Part of a small language model's weights.
Size: 15 layers, width 320, 5 heads of 64, MLP 640 GeGLU, vocabulary 2433, 16.2M parameters.
Architecture: RMSNorm before each block, no biases in attention or MLP, tied embeddings.
Each number is 500 + 40 x the weight over its row's rms, rounded and kept within 0 to 999. Layers, rows and columns count from 0. Numbers have three digits each. The size before them is the row's rms in percent of the matrix's.

# layer 9 attention output (transposed), 320x320, rms 0.0745, rows 123-165, columns 0-63
106:541451532444576482547446562470446483477504493543481497540528493487500469519510461565563472459497495452502502549493503526470590495470467572459546483472531568530420539457624544467461541585519518
100:507506479464536490522462450456448468498563565480550444477424490428535542502504474497482503650494433471490504452492490525465523497469469478528510433477398584506445466483484461494523465534518476
097:482528515524471574488538529488494497523455558497519468531451502462522514417477530555462500480474563493421463519527449519539529433481507509476573511510468487475507513529479484470593424592501503
098:538554510503544505481520491551471514474486519430488515501557516536490444464441489530468463473523529580504479547510496470516457501555505451435475480557515442495493370471491507511496461469472519
097:491524440536517532554569414517547458426444498490500492489564539507574544487501500541480543485506493486505561530548534530585514486491520507461494430503519505432445476581510567480490539493537496
108:500485498419556552509484497459624463494462481516480518517496408541500461536479502438486546513515546510389486514575547529547437513479506479501458525536462467424564513491527573559539495453476475
108:454541473514442565489493489500472508494423487568548443455458464525578523471487511464529555547493500551506527489500503537550464567572482493527502446405501459494507553488538583435539543590472437
097:475520514498485508508472508492492481542520536497491493556533494505539529499598485546522501495471509400481542481499553467503533611490574526580505494591463499614549479471522527491473569423451508
103:498498558475539483480536496548522493561527442520531537464556580463478509563465485553527523531528548482582536462392509485557519551525526475503478496524478476528446468496515509512504435489446504
107:535558567510477503500444545556484481535504534478490523515497511514429490495531456473533500456469444489474446492490523453515571539495525467484472432504510496575515497554480442573532437479449464
110:518447468505467520575559494524535422511532476502498516526429534495542496518505511570389424479570428526509471532497469482508570487537575488496486468477517480485493491478544450546415473508468491
104:503571538503411497546454512488417406474525396547521499492504526579487472502484439544539469514542563499494439544458505417451529475537497480495557571454433546527500501498440475502465515521528523
102:495515493550498466475508494558480518556468522505447608506472488448491481517487484494449504522449492479447521500411520454521504504546516498488493512566493531485509530612505483467526500501511536
106:536488533511460445416454512586502442523457525454492506463589549520485521528564537505534523469485469500575507564380490491454474544546475559492569564536502441476467552473525544452450571490500551
107:468479512541511499485385470473534593507473477450477513537467442496464497499523531481489500532528565520432562435485449552538528412507481471431501541483616600565503487579467451540475569446538484
114:514465522494480513461496500527457553421476533505526443525556450497470556478549486451540506453505532487433479400502471464527551441505487533438423536511535591496505428514567503439579576547481458
106:475493463513505457478522412522504498492470562490534567515486506512562485490400505560481446464527503535471508550504525463550471540454495384510532448500526518465527468476478465479590493529451520
104:485493492503498499476523565422477425546427491492473516482480548528476525507584544418485506521498565529470488485472452579464480462537526472511500502484506473566525501433608451488502454437513525
107:443445560499520515469470532573435532536570532539455511437473565489511456498531473542487537541480490450468476535451522499489495475513537516441396467564523515497477484461585560421519533529515527
106:495566502504504485475478502537554441535507512505522404499503534480562537455530468482480524521514477486515504445519533497514506521484535502564452522478537493480495468555570416484507505444561533
104:497473520467472483455462531515543473488511463574501495517529511414508507524548520506572501483524503464540450462544472509520563422494510498493528500508473499447485454495555506450424469510474469
106:491533606579505536478504521530572497475512530493432479490487477541496483543412513490440552518440547441463519475499525504514504509562464525551493459492466509478500439522484517454520511557499559
101:431516485447470451445530567516500472513554444450461527591482469516487487455520466422457447555462540489525506500472531477562431460533475521450463526491574544484506536537507462492472496494561508
103:544519558570548532496506391497580512548460543435515507476474444511544534468479527491519467577539460416478530553429525543410461491495512446482531447493455484508497455451430508488588451494471491
104:473556549495501557520511430528549561421487481453551513499512547490527464528538470452496445488540498408452474395450427507502435533517508535471516582440407444477527437536532488515487512466470490
106:510517563582541431532495489472516489528549448489523510484525500509523468517528489524508456414521513520573516576487497454484497485415584417530521543441495480466535493530488489555562507564477455
111:454498477502491460510454441454483481556561488548507513563525506441483520530485570558533488505468500557503403553514501542536490446501475531398510512581489514517508501473483495515485528456512469
106:512478470481440427495537536503541491421555494495547456478487468516520532509515432453483503506497508490436447482472491540530487510457474510542566384483529441539542546462567408525509503558500522
108:429461549535583512506475525467544511431502457561455495548504412522437451515439484493524510478533475528483538465488508460491575494463466472516473528478491559485494485458435517473544513528458463
108:424466501472462561484463526500491444464457472517538468470470502483531524427538472453450490423568514447577538575542506526512511498529497492595562471509568510527539462494511510424443518449480548
101:555513528541475464501563431555491561457524483529416539449514496499528531455544472456552519459491525524479464486507509500544490505503495532502531555475591497422525580533459569519524516433458511
103:474510510448508543507527501463415452412509476526484445557387483505486486484503520516495538532543472487475449526462462445498526623458509557483595486433498543513507504495533470470503449482534516
101:495598533517545525598501518514460509489424463517433518470549475420517440519451511535444471515431530486415505477539486562513525501523537516497445486518470479463514516454490499432439375481458495
114:456526463513541481523476476448508462515469508473483561465482503550435509480482473502499516503482579453475497553494507523492491563496460439511494474505589486532477490446532391534595516439451526
102:516591548470440473539572481482480488501504543462447525515453538598504436433505544514522560501416525483470455468499500483539459494527462502445551549486461477486539487524494501523480563510464541
100:405499532513512524447430523450520461526479516450492505531549458499582463573512470552471450429451547586479463510519466547568515514421549490421474541455447431454461515425473517453453485477518511
109:410494566495461510588585486510461454514423517445506456565438463518460446512536567485496467484416488520546515526427540433557503520516458533555506438467502497440506501411543536462494465498527493
106:476505515385451471469537500535508439503501461507535578473453445427542526547434485559479518488499525515510543529432483529471499538486525408425513584478522459518536530446527515590486465515489523
107:477476540557440417551519573506510531585496542539560540492580532437508510565570415467486491491507537486530555479503513541509489515455487487569525524447508479571517457558482483570552495459480533
102:469545428444469425569475512433436572442453525468500496477589518550501545444482502541458436523500460538459552541485602490461487502543523520470484541462474502512504499521485527525494472518512489
109:477529483522490532526525513499547478526549483540504458521480533511541571461467424521451530473451521498480562476474509511451539411425484427428477487549523432474524530465487514458537426537526568
101:537574449588540507541530483478516514525424512461457537564530501494511529506435552505453530477502560495377486527552438439435516458625508582477508457467528529472432574517472438522462532532412505
103:422520544478546499511478549427521440481534470579479422506497560503478493426480476447495465454499486488456537492511517542510530495494549466481508522494560538549479422544568563470459475546533520
# layer 9 attention value, 320x320, rms 0.0844, rows 124-166, columns 0-63
100:512486501466428494459468519496505540467597500474540484470485488520464481539521547520560517536439429555570494550481513470476509541437431543543534467520449523465425455499512460482510442529476493
095:603494525505428509483498555445441487540487422489537521434455537494467517472522458522512508468476534507568531530515491460477573479464462470440534488490427523460446467510421522507489540587523491
094:471571463542488533424436514583558509451504484488445475531449511553547490528484386463482467526390495580484455482446568498498555498494496538455507546533540399483518520460506475526573504429493610
100:545484472506551553482488451482546469447497529496583501457402489472489497484450474525472439507517512443479470430603473494519500542448574476551542547508559517434556468557521455475511461455549497
103:469460570484556446534476529563484521448576565534518477473481500526488511498505552572458440486477505467534431568454535484455528480603492484521472510509505439513573497507495472584446502513585505
099:526501544492481535525445435466513494507566467461501470486508547593492547504600458466440545489498473440474511519523476483490487424480539463466471529480444545491576510454506497543509512472503471
103:542490522590471441480472522589519441410452545498488511573510482536511567522452497481492521515465528522442475449426390494537477462529525534528477456450558527508506514472536467493486557510467487
107:508491419476561440429526564483446489467499549511417457523445477461514424484573415460485482489532479472486512444470552551544492473455472562498518451509522510448476461493539509533460463539489525
107:478507538510560481566460511496470527499530493467537558527498498497504428556423580487489584478515497461571524551479498543499488520530546565513534516486562474451532476479459497476527441457504522
111:497567582511510483473513509585505509592484533523511475526523460532449416533472534488479543552512520491447462486435557473509487553484522542463380534593452492545539505558410505535499454473498485
105:501535571487496554536503541481436554592457488513517500481468512494476486499424507512467531521406398517521511530448425511478568506505471404447548496488552471479458495457519501480480517515569537
101:557509512471523550503464457512563461592533521466507410492516470526522542572438564552504513530485532522520521509513519464571501477470449575480505514466511537485505461440490516491554512471451490
105:539475473476559508566519574504485499463501537546419540534427462497452465519451501509509432557507495396518529451520487504504523540433541453529469481468583514490474457473559487436549422446486523
105:512468547446460560485469489532433390487477494483547514537459546539484557546479468511516543514415448493504501524459539439508516472440542485452488479450483452487494463494478520543472560529538465
102:420542480571473499450456563515437438438532463497502553482513484503554480496494433520484480471484543448549529533553502537512484473469472446530522571541469459526437533472539530480497534510477447
105:547436503474555467453445474504540473531536533530512454468459546508459494479513488465440517472454523499510470523545453522440509520547523534538393525465430499475533468458506495496450537532582554
102:511393531485493476485544466525512401468505523570503488476501496498456524530467444489634580519511444421458544494477567424541467563521500463510464384474507517567460446451517512478472500490502478
100:482545503487485534557500549556541457479473494531479445502455444512543489490519488572473539477536471492510519437526475489402526539459492514547515528502492494466510516508472482540466512513517544
097:540488494461487566579557497488500434528553458502496567424562453524449525469483506515504443578545473532461521557517529459501441445535504501474520460513441519497485459462537526490547469485440468
095:536498494551510398476471567480483503485483539479548467543528475512481569465446461520527537479517457489468607519474482525473527508443482481516513453485504461505569517559508546570472468456505491
104:475441512456524475543448457528498454586567534477502514447471526550506542483555540514541405521535523480539448493503486456530470497475542533465423462494500539495529496522551474472491499579509487
096:470514482547494576512465521493505510462437491464530532445445473579582592526493571525559521505511483511495462551506462505581481464499486521485534441492470502387527464457499493473542520486466522
099:455475524471526495559498487467602490499447514528458467506557530440497504412501494511480490475449464484592545503505486566534498385557520523459545495412477472489543497485587523558439509451566449
105:483491474444441554440518538552506535554447542482446481477508472483512479481534569508519522484487495453517503526508519568563527461482522496507445515552490542498525510551541506484452505527528543
099:474586571431470502441565520466488544502519425539549519481524552492469514492504488470496512538529486443497482498511456499533502471535445530466469503488505488479534536483461574483480467487499531
109:472545495508481517568514486551552508451455465495523449539516473549475518512481502468489562556568457519509478502595506504430511470522559564528478484444516495490509480489426428481503494527515527
099:542531492576552517494510573511490488453478576470495460475455504548498528519517560479399519433516483484509496510531540472515503534535464490538477495545423489487443508554522519497510523593526438
103:621527526460487443528455542459535561524491513517557443455523531410515537500462421549502504511519528452531506535450505512540478498554501509486412482518504472504498484513515525574473525469503512
102:550516478503449497517566505466515527431435374498528495526519474516524540480547445477489492503532515517510460554524504486506459486500448517397467505489467535476473541504542507512526425399435523
102:496501479455517562512512494513517495513492433477603547507506529540523456449428420514473499526493484565499446565505494557457476583488532466504491535404456515518489485592495448436529488520469580
102:466541476501490576515442549492514501484480510523493502407527420490489518537470547513502563474511423442509539506486498502417464500488488523400463481529529499503488562537494500488462548505493550
095:493601460533455462479547479425485468383570505459529527542524513454456522453503462472474509524494456519463597570535536535547559469582534477551500482471510509473452501498491508425511524521516509
105:475515512499430509519402460517519524528500484485574485514561477496545557570503517443514497539527392541477581458511482488565523522500443538505471507473462496465479471454501550455529457517584443
092:532535462535493494523486492507499539514471468529500421563545531493486536587518478511540521420558504513481519494466421556447515510540533459541455560553571483499462535440533509503446462454467472
103:544486431558414433574548506508531573473514462531494396476529509448460495401498526522527499489539556475516503536518552529536457489512560504467515504514443559525518487544576498466522530441482538
101:566546457510509565536446525440529554472620525492505495435536486497524490478530535511461526457569485413456497503555509526492478504489545490446443485519497505507448542485540500564490447503467528
105:537536582533541525503510504495520476520415520447507493503500576565516423498428538516488486537488529579510471555528498442530561481563551484573478501522461473520516491552542484465514494532531495
099:497518482544543511445482446512485577431469480501510554435444529461520589476487503413556513498471507474527499497475493515523521473534492506472505503447501475540487570401460548469528447524456558
096:561553545449523528444469471465536550598455473559527448513449531549484509473523516562540515469515480506521457493498473548491535491499551447510453469462499496419505468458454473503490502536468546
101:533486580513500457471568500476456509525468490420469541512482493503460467484490483478539533539536496473504492540517511562465565498563542544443492540467544467458530494506520450475439541570462456
107:572575539433492596593521432450510486502481511555545498498558584527438504505509456530544614487415510589551505475494460477459561475494503435454503600444473545515516475468522456535461516466531537
105:551485500542529491588554484562535484530545447479490532468514490484535473532470503471465529536486447437481478495527469444534450485533461432474470484480497506515449501487474507489488508474492421
103:499559530530489563499467429514505509517461562498539528422501438525458473497534562465457425451511514525499560584487489509508508544517435570520520531455547509533529459580475463462586523439539502
# layer 9 attention query, 320x320, rms 0.0703, rows 128-191, columns 0-63
084:476517521544469509475529518514487503519452549497454478511486513451469478479507515440503486548542497465541519478517466518431450488533490516484538480477485558482520492509492496458468554524502500
090:440501483445503436503437472540537525481436502479481467498471497458470453434431553512498515505417529491509459581489496441505438542446481382568539510542488491493474533481500416505518494517515510
086:479491515535441489495510493494464541428472472474529523545553424474477489583455486458481456500499421507471477565482500478538520508414488488524530522484517463543486488488518478492548486492440571
095:489497520563489535443491556409437482481540459500490552491504475614531546554554458476528436547531518612543486501436518563473544495574540581455472478494562453461552504450427524471445499465469488
096:554504439503482531510568497424569533443472514515472517474563491494460525483532490426479475496561526562455529514479572548468498484471462481527515538509476462471471462490572500439558579497456540
086:541482538531463541433532522466476425529602476586436525492461529529524511512541449545543492544530439516415519500521500511490537438506483604398497443520494484505551511519427527469460538480463482
079:472533507494519482493522520499533460460490436487580514498566421534474542569482505523493514478479526438512490574483515486534488455449441491494523500450503477492480468469515485575539430485555420
099:459447524535469481485528482430469549480582445495505488522544490526480523539518534473515485524531448455477535505445536552499548547533451525543477507501565493540451524440515460514511479541493481
092:554522503509507569463530498460490510516509506479510502503523593552515516541449563593522434556552530534567505475452443493440510462563533639514478488494491491562509493391516601433456511475449530
086:497510448481543516473490504590571460511462533498499495408512575430507480433532442465452497447525503550483479503494432461438524574528490524473532542473514504517518488510498503539472503512485451
086:497492541574517430492480453511482499562478511435419485487481487469533459460484540501502459482562447517468543543483456495458508564456469445517567591469467523526519541545485496564483497559466451
093:412484541516556450528496471529477475516527439451459513515507477484526556537437497530449532530453502524460410467510477456513493464465465468545479474501614575581398513538490408494503492513519534
097:488573480503496551435475554547535563474500454544512506531579465464488504505517508562461568478520516497567538487576441512507475540559533567486489494500508527506461556444519562457376530501482466
101:509497434508562535511522547428482505489384502518460474561528462450509419480525502460464540429474521459511490480596538491464462492519514463534559515508507465519450508471529531457535468486467567
090:466481533502505484494503453460483546490544444512518517565496456563566487553480577442466490528618544501514471557456499491527533464525503476512530489494533547461550526411489506495561468481476504
082:512512570488487412523541393487492508519593470454505480467500537558518516546493553531486517592512484565473429522496465538504567495542486557499467581471450497522420470487490536511453583546533498
096:531591542479472553593589435511495482478464519477510490462555511476632472540451506401438469476549577533514457492523495441469437504570536442536525504458504522544468490503516435487539469517533481
095:506490530550528517406487541381458455460423513512463511534569408542493476482528483519497492436483532460466528490552492545498499481524543496494471568530495496440495440523532486449547537478458511
082:469510546495540451523505475509440435551561465536518506517535524487462482554500448501482512505559576586476476488461486474471488463504457490527539570413514517496477513529530601470500561501486486
104:507472555506487512438506520406508514469539491480458427443558514506407528506514492529444448485510504522493486506513531488441496490520569550456489539541462486626420488560526528443429506459497536
106:500440540555458503489531490478514549505504416505470541570467570574496552533476522500494446566487587630522520421470492519446459425507508545490460530512503485532438477494495552519418459461519505
100:508428428481537525471531481421548496482473468555545482469524518521439514418486553499507437528473483500483452449531451447492476480468508423475408523484513498520467412498506487482515509510466474
111:486535550441545454502451471551559529458460454462402474530471462532457572492484473628492498494496501428496453465498518499519492468558486487452536472478524502458497522523477525526542480537490465
098:475522481565504551542544506465478562529466504426559510533535509494471561521539515504489494561441468451473533531525581484435496521540531503565459467479489528518465421497454551508506437541513560
105:548539483443494535527537581558480524545491473496482515449525497515533465488550574494495450440495460410415517522483523532541521536432532480456556446520470439508541501546459484539535497520470457
101:510526466479481532474561575503464419469538487530481534445508525552528486545516555515497503480445469469446483550507587546460493577498534419465472524523447476476462490454511580537451491551463511
103:498538457494441512453554547542524505462530506519541451482526452522425535464454505510485471490450499484520515457537538582503488574483515406419483444527456467528451457495524539493478492518531517
091:462527563569563509541496512485512532485526535464467508506532457446581564462520430458562433436438475450486529460530553482466484536499500459524482443498525494507512445505413470513614462472467505
114:449487558529511412530448526500489531530508498479445487480508529499560492499482488524536482528517562499560569515477496436481488500505432492476486594469529549498515481542436529545535489525450461
097:466512566576486541455507504504514512426472473441515526473478506506585463495526554506464568459481449465454477491523508591556577515528502556479387463562474536550478400523505500445485464491498473
100:459500495442500436491472539510425489402540480457503503505443538460436391555437544530497493492496518530492545473522554473507583496546518503497555570478521572461477506470545497510481528524503491
094:488486477568587436540453457470492487535491472512468522456476413495465538465480536511521499518536478493519497462493456553453558545473513387509514463502461562471506458525487483517400438466500520
102:496437473496480471469549511485481473485503536610504509479468533597485502521499496459557487503430465474496559538487452472462495470509422425462466555480602557471498469481510476499548405468554481
108:473508509482530452460523485540486460499415512411471518477461523526509395498483457472430551509540505522498483485478468446462453515501474490471472490441461467469556488515489469484513481494504573
103:507526504481498509508514483439470513482474537514510545481465497460491462525561459556531464534491498501499478434495481467543515470517521543520496517469541614459475445490541428451531549475446500
095:515400434503471488499471487498498520455457498509519508494399527443501498492508506505465511523546400443445438519483497404527445469495560498484523556571445522492544467491599455448445495567467467
112:508530520594519517532482485455442548491480431539513570449510405500574515437478514509493482488470442494518511543550492564457548580513483417521530467534495491520524527483534528514537523530458507
100:494558493538505468510492506454506568542508541497516506455457617484486478564523546558512506454450510457484430579508494516488486523415472414520530512498451469485495518489436448528548465442505475
100:553606549472493493489544510473476563476510509513534469457475463515465568465553516528522557553539453472426504421499483538529581557486577484470480493437397519493537455505507471568493443574436460
105:518501504473473505451477560472511539472411561517490483486555460516507602535400449423527476473425554472484556486472545527513466476590542554481546507522549450451458491444496545496530473505519503
106:444545527497496523487511438511533482466446547519555536539459455500529500491526461502450459563454469456500545443487551504480516469528523452570544483551460496505449423514472400485531510533530442
101:458547488565464495530513512404526515362444544534516466451485535521469517486499557509527408499545477455468519428565482509416522530452452510541495508524436544466488563484488449496537437491469476
103:539486531570505485506535495524510438511405458507530468515504495507446494528569493456480520505466491503519513473501476536452538484392452523533457548451456402487456536506483604471541503494575440
106:529476546454468542474502548516496434480486487521545568514470533454478484504526510510550545521474403450473472482443469512464511527521517460529578533521550485432495488497458458454486467546578573
107:513491470469622488574447463473465394520545460484481482488482581507489512504566528480600508507505564523526428571491520498545529526471509518513481513476537535509565444490491508476463557529506544
098:528527538472460534485473503524450515450505573491484514519549467423468539463522502501573507567586412402495455506468526516483489499457548550461596480478515490497518482479524457499468493481450511
107:565534553551481486449493498510489520511401506541553533453433517496473418475521467506508466526525518486542506483422453534603492582491570556571496556544442541535477461510539528531543490516483537
104:474486443520543530487486455536508508478478455534489498492473498507466468565564525470543541538544489533480489508527470639502468531462562533490454480542477504466445458512554435551390457480512502
103:472553528554498463502461532527533522459557517447515518468550557502469500529437442529413478480485573532489534506509540449504503515433494424474472499483535420460551537460403402490520560540484513
108:505449482379444535527533509520518514497543525505540526539481482446520580519483536431393506474545472567533491474425474458566453511575555511570505447563505438429454470453495565462422496507454532
098:461510468435475594463485556516561506490555534525536422524506510470543563527533456491493513493472482493544525525464509531535515473433516566493445461425511529496452536467480471513504522569476467
106:509393631478507542439505481521476592556608459540543463530542496538582472545502431604540479487436513512534470481498546494413494483447512477556517475473527493497543478535463420466457482554477482
107:463477546526479495461539515480520488410515446436488469518508469541493482523539406469528475586467536526480487479571492445488509504482490489486505528524473584491488546494470423504520533564519512
100:568505481540450503503564435475457551537495541477500590471549514587477455549529481480517464510511517479465454519486540414475503472471449434473459505481491477543467543490525485485579498542464459
098:527479515623528495513543473543505469498390511469487537527519556506473466483487489489485502443466539493557446505466456479496445611515532406517463515488510472492573484516480505574602441526500532
102:415497468535542485517477444496539463527514536562456471505470464414539540479536523543484498532539547528465480480548507502480478484448566508487478549496520484447486491475515434527481549524450493
101:459477490515465486565516546453492519521528558467520451433528486537523603556510397467524521535594498561493485501472487439509505449517488503514538452459539560566448512499547454450564532475512497
104:516469562562470547463551518529492533517450487501469509441459497536445573528515432565492513537496511479486490456477430469475530480527542512432515568499523513461481401474503478538561440539513550
101:545584451514505539579502531534468510563462550475547465484498537505452452550466495491465441480555529587420498497455496439535528550476480460461469514483494492434411492496506499508488448515584506
106:498505428449486535503596525479460535565562499513474517450505518539487551528545494411533421524498496473514539524471575506516405509527464502476485549533501441514534467461434523543536544487603513
099:515554481510507450507507481488532455519565504473545496481470545518530593530557466493542486459510560567512520563518528557490497456529440513561531521489459438509490543486538589531513570491380518
104:510487435455479456534460545523449501472495532491505467497463515531522535476542511422467484471510475468537462517450473535518546535512460532527499538540516482476478473506514437529510537476473511
101:470493472471573501486485503445474549549495470460473489474487454517516500458491505542471516489567441502539483490486469530545446485502547466473519436544461493529459511506521506505504444570469535
105:501440533530522542474468564482502525546548539514478490496521539524531551558487472467559499483510457529498546561565467509467555550482473506499474483460534491523454480520525520430523503433462544
# layer 9 attention key, 320x320, rms 0.0704, rows 128-191, columns 0-63
090:526493519553493512467494538480455572490515554468583565514593518537537510409475488527530512542512481514511505475560540514540485532551492507540513477451564500494455413462526421494446461459424498
087:447537474545585505462599505504576515575590498517516510462539465462493481495442577508500499511553468409577526527469439600509449452498453555444483520439424478474468473513441526503425493510602510
082:520506506456492467526502412531547517514531455491468489543525511452507537492564621416473472508526503447496462550529492460536526517528514520579478449535458505539513455583501551445528492503475505
085:475511554455515476559452520469424492464422519540515533536561607517484544482579428516546504434427513506414436464607472449509545536571506491532541502496529447489547507487474412505535457478508391
088:521500577508528522557463511491579448483509509518540500536515451447483532463538576539567510474436533486435473542587520492494512509525544504506518500490537529473518539484536468537505552511459508
085:491520510538528462560452552462478510492451576525536460501437486477422499492529454496469537575474482542515424510545520538445514533475557507440516525509476463479549499411497494473472520495493406
096:458539421462550522548502495510507535412557473487441565543559465489458487525568566512499424515497430521525486509426430500537506491531472438509551512565482529490436465533485464542549540473569516
089:511469567463492457511543459482500496469539512489554493512592506513533488491428462515512571538403422510496467568539522447492461449426465476476456485504462483510474511559535386503523501466473509
082:516518454487554497515553566489440470481454506470505485481576525480502454464519483565504397454513492504510525513465440402486417556508472452478571491529549480475503490526523448565462521490500527
091:501510552514435536465552568459465483554463481522572539447371452464506510543435498456525494420450528544512527493516550487488428449481428500465472501434486488513521551504436531515458502530426551
096:528405610489490505483546466542517536535477481499618548505509519466523471479495530407540438472549521456501549513465517492487477513535524499482476519422475473465519535511500527477558514528471508
090:452423548493421464478531498457477478526537516473477451488485592506518566452587554536526476503465495438535500479488499510543503461538458542509546502447508518507588475543508488511526517523462518
095:510467431493525455498567539469508432515555466567444468487512599465543471469474485434483419497494474467509543513429442488401505507505429483436431560452455509467510435484484468507448571529544524
102:611520480495454425469447564516466480530501484511475529521494448447530528526537481429583514479453472500516532509515594433558501474468442525506429475446538393437533516471496581533484511505489462
079:522470482473521438515492453587504524501440481493510530500564474446523455513440433506503576530367478512467485512477518466527481470514448465569531549506498418468488518549560441534543483465530516
096:472444513565492557476544533473488440538494464520497380477467533467511512472521485513466551545473450417467462446507535462463504436516511492517507541436496567408521422420527452493488461449481466
098:454417552427459517449501433558500476514436477489566536547483466398534499548489501419493487452504416478537514416451517485547533474558451490477592485415538474550523484471535484475496471490518575
101:617477469567488448491461504528471487474451474485496417512489468518477534503537495501433533463436549511438551472485559416506455463489440481506549565489466461501504520489489486578487521492554437
091:449422577545399487513510519518470483507490393569574512472467474467475510474545457536429459504467517518532457451468478418518519439476476499474473474428502541427469464528507499497519493477482478
090:506534443414512530477491564436520471509490457544409471509565492522429533488569457527464458546541510506478525456519498564531492479453512481547513526527520512511459422465471470432480483603574529
094:538558492490548413520515577485442465475548437469493430460528544538502509468529483520469424481461508512479512503617521388486494437474450515486440539529517495507468454478463503452468498455458469
106:490531487503472477480486502491498472518355565494513484514502495463479498565507490411504504491460487469454498492510526497477457503505512489376495506508465381408542533507495568490522591425443443
111:572511520505490526594492504527483438544476416573461463535484480449480529543519489517526471452470500515535437418517533466575521431564494373430500484467531504443520449483519453503523487451546419
105:519520400538527481515479497550559482461539516509496545573585508480530534507502464463519498511456508515496497566526510557507500507450530497516455468492441445461607473453469476522562573505555535
111:458552564506497522552511502527513511545499518510437468505560525540411539516509475534472528484523492494490536484499525577481503522584513435489504404559457554610556495479522485517448557458492453
114:486517523515451517522528539519524459444530456487568449469501481549498502491495523588483507514508514551583494412532459527477519515467565518511603527500420446491483449475432446454494485496504435
093:482561545508558442546448461497460462474508454476427496468591570540524507531525525473490496484469505551573538484528494500472481487574489465486499567476433462511428470546456524517450511476535459
095:490506478441528534505458423500575525481443508518504594584458494489544533537478460489544545518549558517436481518495521475518479566439498482470569486519483484499600488571460507516588470469514542
115:542539533494540449504455522601492536494486523476520561597532488478531519543471534484511489431478505513567526489508491492494497500462547575533486450438487513483525462450499538451570521483505490
089:469545475509501518506517532475619530460494555485527510431467499448552433560535487617460575481418484467465505481489559537490593555511534545493501482472425517491556466489508507571496525552555504
100:386523429489549461517608535476502521487486416480495520494484452566456444442514491547543490514511541527485491520586493540463584477555601513479458566477506524506470464478569526530536489484538489
102:544526432463518458490494528566541533520501530485476503552520580539496530458550558397506501490524576459518514489465496519467511503451468521557505529540504528540553475513460523523547485495540500
108:456468424474505481532453546434466514474521598552595495534488494492524525435469445535513503495542549463425467522463517506469527506493432469463475451490517490537517509528530539580569502480530512
092:555503459501533506454563460451544556497466524487528494488473477510517479537561474544527533494514452443523453496504526475483449568543560587556524427574511486502554545489510522545541478494429557
120:527493430510482527641519597549482524497461579463426522500425511493519491493514478498462488586455521486504509454445486545491458520584506471528457543565471466522523525493545460496459602540510506
078:508516453502438487495538606511449511508467523493535492471554542431518457543496551475521541562631467502506476533516444555550415559463582536535509475418520505442459541519524504560428462508504544
105:566458519531535441488387514511496526500438548487517477524501436528546465468479512463461496538534447581403551513389478506473515595500503515518495470497536437498534478544490472527531528485518497
111:486491517552535519486509519460528490468475468470559540520563427477473445474505499506503480506554414477552517480373475491538493469523552473520558449535450462466517408511452427438487551481445465
115:524532511484470550514506486550556496459502440495484577543497476501571538535463589544531512440545458500483532522444539504539517431448487503425476435487417457532475392528480454549504496508531466
103:469530405542496463530473467472531525542545530575527447485571443494555502487510502521536466508476488443524522568466416514504558522475520541446561474504457445592523529522459504535547478522529526
104:491487495569487565507561532509568529470486479525473566574441537548537541441452517409469466519460497423450489529478523483494452514516470571466493493472543521491511502554498474504517554480566471
100:458499480520531568504556513471529429514529496569570515552442514497489431503548565542520510524516477515442448498547477522420572492511529423520460442477462524514517533494463488559425452504405525
103:473477419496508494480486453442513446489576516422467454499522453518492467503451477419490535477549436437514427462500414543553409576561534568542509506520456477482549587496486545464481494520535522
112:493459525579434486522496543508505511517488502481431478454545524527398572506543495489539495534521581484549498513498473461520547522475498467447497443504496471443503464481491460526513478492500480
101:483478524511436557478452499460533473453430538503490565424495517475467459529514549513575475557518533469510515487542554473506461508510453467529563492539494534439467533483540468479453571454585489
108:545454437473489540447493498483492469559525493562496526450565513537555492511474512471453534533509490529517488513536482421513492462506469495524451483418535575479474384497436458477521452481568474
108:567545479533460492529524567433459542519497497454522507526517515463467540457499544496439474450504476523570547496481463474446471468531476542476469477494529526462500498498540470468538496472448467
109:483534410440466468421450515476508492523486569510549504525515549482500453519507539480492415504526496579539479510586498520561485527442445582539584594491521522453505503485483452509503437515536515
114:560484496476551507509552522489514444459471429498495540501451524479515452489511487538479493540508528454515451507471489561469433501513556453479487454540537502600431506462448530511521482507488518
106:516500563471498451500475403507442500430509399523453476506482465503518496491428573449536486477509539531489522538419469482442495508474429477565480485467555486549512471477487480449456442470525438
103:496464493486467490473434479521459446456498501511511423477573459514496516474467511575488501440497528567500414513534538557503527477499433455463393539509483508462522460501488400414524451513532536
106:497514501504512528464442437504448562490487507513630496482493529488545488521477442441575478451504449470470454507426461507481428517479568567479441433467460543476585466494444500503517567575500539
105:564507454541446491495484484475526461544560468447477451519449505514516470498511506487432420535553447486451511581483405549605502488483565526437438522512535463483556502522450483488540592514476470
106:529498470493500516528468468515515493523467514471455477531441456536510470513573434439547468467530451443531485501488562487487474469490547458503498579545509490529470516488546521513533497560508485
099:481547564511440466485504531521534495542436500500508503494413500410491514450549476407482489526562534427595433503539534508467512532473484462528540493512483466548572476528498568476524463516524500
106:540579478527501518519455472505516489497529470516523490494486475471539482480545577518493474458522441559562493532440440465532535518473539549479570482501516555431510501469508459467468534479480549
112:502457548497553527462493466477505489546546483551471543523493541517457501481557533472405458509547483527452522515534474537483513568537499523515516463473479659589566571475516441485467506437456533
112:607593419435477523519504469461479545502444535487497434496527514487535495497501494512512453512526533552545531423519488499538450543517516508479511498488417503439541509475454499512532538489438472
107:428500523521499560515493473515490425440441432548545540482468462455499489601487505517541495430484516502518463472524419471458485500467543492470536483489443467549545492534504429520470462515498517
101:484480488506497470460474483461520566552580564545418463593549453473586491493583482442520446526536511475567505512528477468540458536475459474497470562569547467540494598507451546509561523468446508
108:449488486509487468515477477480556474493514441520638488492469515490530439552503479511542502481510452546553485536432402474509463527538536478437524539435491466482507527501475517523474499502496516
108:522484494483414516479540486495506465490439466549546461447486545446538473495509495521407527424465511518505378506466447442521491520471466520466483498436504507540527480536516511496477478494506602
104:502529598551503481535529555571524462546484446492426491448515511472546494509483507457525520473564514494492473455528452509448547509565535509470476535510453477516523461524524461406496452523506506
116:501512541525525468446476442500394526489423431499575504447563429536474434516469480541512454522562469548462526566494502516480507544500509508550490525450469513612536519513452483528524476510493476